Weights of a small GPT-style language model, trained from scratch on English Wikipedia: biases.
Each number is 128 + 32 x the weight over its row's rms, rounded and kept within 0 to 255. Layers, rows and columns count from 0. The size above them is the row's rms in percent of the matrix's.

# layer 5 MLP up, 1792x448, rms 0.162, rows 1672-1675, columns 224-447
size [ 91 101 122 104]
[[143 158 123 145 118 155 137 119  20  93 123  94 115 132  87 117 124 170 117  86 164 127 138 108  99 173 135 108 179 151  82 175 133 129 144 141 106  61 151  88 170 115 163 132  94 159  96 125 164  96  95 142 168 106 187 115  98 101 137 109 156 108 181  96 146 153 143 136  94  87 133 134 108 143  97 112 170  95 116 123 143 169 124 111  72 182 133 170  92 104 149  68 155 123 122 123 110 139 114 134 150 126 101 200 143 185 154 121  65 121  89 135  72  80 187 181 161  84 153 186 174 125 100  61 172 127 126 134 154 157  92 124 179 166 113 158 144 109 139 131  72 134 132 134 136 100 125  73  87 146 161 148 135 145 155 126 172 159 110  98 103 172 121 168 101  96 133  97 103 128 124  97 119 127 121 143 162  81  99  91 195 158 115 166  87 130 139 149 102 145 150  93 127 165 165 104  79 118 140 184 139 204 130  81  72 200 163 145 142 122 135  83 167 174 157  90 213 130 134 157 187 149 106 129]
 [ 87 114  78 138 147 198 116 131 161  90  87 175 105 144 163 152 189 123  67 184  92 108 125 122 124 129 179  88 124 106 167 135 101 122 144 148 124  72 143 133 126 129 100 153 117 141 172 163 143 121 139  98 112 139 124 147 121 149 129 135 182 124 123  88  75 124 119 187 193 109 162 152 144 133  99 138 107  81 121 191 138 115 107  89 128 122 149 157  92 106 186 191 130 151 105 193 143 125 142 188 150 139  82  85 147 160 116 145 103 147  73 131 143 156 164 156 132 121  75 116  98 189 103 128 119 121 136 164 155 134 156 113 145 114 105 135 116 155 115 102 106 128 148 101 132 175 107 115  99  98  99  88  91 114 130 156 177 168 124 108  97 113 106 137  75 104 105 111  83 168 121 129 131 233  83 108 147 115 176  81 124 192 148  76 176 143 117 105 120 134 153 141 137  73 122 144  46 144 167  86 120  99 144 142 194  96 154 171 115 129 108 153 131  83  78 115  99 117 151 177 107 130  89 133]
 [139 152  62 141 100  49 102 136 153  81  84 155 136 146 145 142 129  54 214 194  86  80 118 104 109 165 133 117 165 180 109 151 168 115 122  99 110 177 133  45 125 114 151 133 101 150 159 140 120 121 121 129 102  89 158 162 105  77 107 145 110 168 134 114 125 129 106 156 204  77 163 137  79 164 121 146 157  74 166 148 151 102 146 178 109 142 134 129 109  83 200 145 108 132  90 161 156 130 176 174 113 117 104 157 160 142 146  76 143 105 140 151 120 216 136 107  82 134 146  99 103 187  98 123 217  89 122 126 171 157 130 109  91 133 116 142 101  76 165  88 122 152 124 112 110 162  90 154 123 128 161 122 146 134 109 135 127  93 126 143 143 177 111 126  90 122 180 158 122 166 173 152 100 144  87 125 114 104 102 121 121 166 105 135 127  79 153 152 138  95 119 131 155 152  86 151  95  91  96 116 166 144 156 126 118 131 134 122 154 131 188 132 181 160 180 180 124 119 139 133  94 134 137  97]
 [142  60 131 162 143 115 109 124 119 124 126 104 106  86 182 160  75 177 149 147 138 114 109  85 179 156 108 157 131 130  75 122 132 180 162 168 106 135 129 120 142 166 123 143 143 159 142 154 191 185 155 106  95 151 155 150  58 198 108  93  88  70 112 152 153 148 115 131  76 133 144 173 122 137 159  96 110 157  96 146  90 181 156 176 125 154 147 129 111 153 122  93 120 151 162  98 109 116  91 131 146 102 123 157  88  82 112 142  82 102  99 128 182 173  84 155 200 142 119 120  55 121 121 127 101 117 112 153 122  99 198 113 161 127 100 140 128 115 140 172 179 107 141 134 137  68 120 168  91 103 116 144 131  68 167 132 197 139 101 102 163 128  93 103  94 121 154 110 180 172  69 104 127  89 110 143 149  94  73 100  79  98 126 141 166 151  96 150 160 130  75  89 101 103 149  99 123 156 163 101 109 128 183 105 113 128 117 125  46 159 147 111  91 115 115 102 126 147  96 162 162 208 121 187]]
# layer 5 MLP down (transposed), 1792x448, rms 0.143, rows 1672-1675, columns 224-447
size [ 88 100 115 106]
[[146 113  85 152 114 152 156 126 141 179 128 176 145 113 151 117 159  94  79 174 148 136 119 156 113 139 109 104 110 140  80 161 198 121 163 102 108 197 155 163  89 141  65 108 139  87 176 175  92 166 165 125 128 151 118 175 166 132 185 156  86 145 103 145 141 174 134 130 166 137 120 138 150 105 111 135 108 143 107 123 136 123  67 132 137  81 150 161 183 103 134  66  79  93 151 153 164 125 121 113 100 138 144 151  38  88 133 159  83 120 187 109 163 159 139 144 116 173 131 126 190 174 151 144  82 109 141  98 109  81 172 157 125  95 135 110  66 153 136 171 165  87 159 125 101 174  93 140 210 150  61  89 197  65 151 126 138 138  78 103 131  97 172  65 111  96 116 121 102 133 135 169 174 109 120 109 112 163 151 125 174 136  92 135 138 167 110  93 107 103 137 192 130  94  83 128 108 170 140 118  97 123  73 124 178  76 136 109 113  74  95 124 150  87 124 122  87 110 138  67  93 140 109 123]
 [131 116  85 137  63 171 157 103  49 137  94 149 170 135 128  87  93 150 139 127 128 148 199 106 107 142 133 118 102 221 122 140 146 118 109 166 113 129  51 111 117 123 113 118  70 161 106 136  95 103  98 148 158  66 161 100 140  97 126 128 123 138  86 124 178 122 128 153 131 139 131 113 138 139  73 153  99 122 138 155 127  86 141 131 161  69 168 138 151 123 134  83 179 136 174  48 163 151 157 189 149 142 146 168 154 143 105 117  97  73 108 146 135 144 164 127 164 124 194 119  98  84 132 118  68 143  92 161 132 128  83  85 161 127 184 131 122  99 122 122 117 159  80 143 109 150 136 139 156 130 150 120 179  90 132 176 165  70 132 133 113 119 128 133 134 169 133 132 165 117  88  99 103  96 125 101 133 181 108  92 143  81 179  85 134 109 152 199 123 196 192 145 174 145 110 129 164 126 189 130 113 121 147 161 112  78 109 157 164 185 106 185 127 113 121 177 117  65 164 116  97  89  93 107]
 [163 135  97 137 123  92 127 147 162 131 180 132 141 164 183 190 150 101 146 114 120 105  58 119 132 145  62 190 121 158 111  65 158  53  69  57 151 135 103 120 111 109 125 152 148 108 143 109 187 124  79  93 188 117 117 115 137  84 104 162 118 161 134 135 133 162 117 102 170 139 176 137  70 137 120 127 115 144 167 147 148 121 207 208 125 132 180 106 149 114 161  14 149 168 120 134 149 107  82 203 205 171 143 135 168 100 147 102 145 113 114 127 117 136 165 154 107 110 141 132 155 180  71 152 171  80 116  86 166 150 126 127 168 165 184 109 114  38 159 171  90 131  88 135 170 141 117 132 125 143 138 162 162 146  99 146 154  81 136 177 112 113 116 137 113 107 157 103 164  91 147 113 154 127  90 161 140 131 137 112 141 128 140 125 131  97  81  88 126 131 136 139 182 116  81 112 107 126 175 117 150  86 113 155  57 151 156  78 178 124 138  58 164 143 153 122  82 111 110 112 129  92 129 143]
 [116 121  80 102 132 143  74 132 158 122 119 115 135 134 119 130 135  94 128 154 145  95 183 128 145 158  62 144  68 169  99 115 134 122 120 117  96 137 109  74 142 123 179  91 148 148 123 105 116 107  79 165 101 163 101 146  25 131 147 147 142  70  73 161 119 169 102 100  55 104 123  91 105 105 110 104 134 106 179 161 147 146 119 177 138 160 180  65 106 106 167  77 132 131 133 200 125 169 144 103 155 128 114  78 138 111 118  77 180 129 116 145 133 171 131 131 117  96 163 104 135 133 128  68 113 144  60 159 144  81 113 110  74 139 131  88 158  56 113 177 119 121 193  83 110 152  64 104 153  81 165 176 103 159 138 110 109 104 150  87 119  84 153 155 154 171 119  96 134 181  87 101 182  89 134 148 172 118 146 146  83 116 124 129 118 121  83 134 107 138 119 100  72 138 101  55 101  85 120 117 111  76 188 169 164 107 140  98 150 175 124 115 103 101 126  90 130  55 131 111 168 174 142  95]]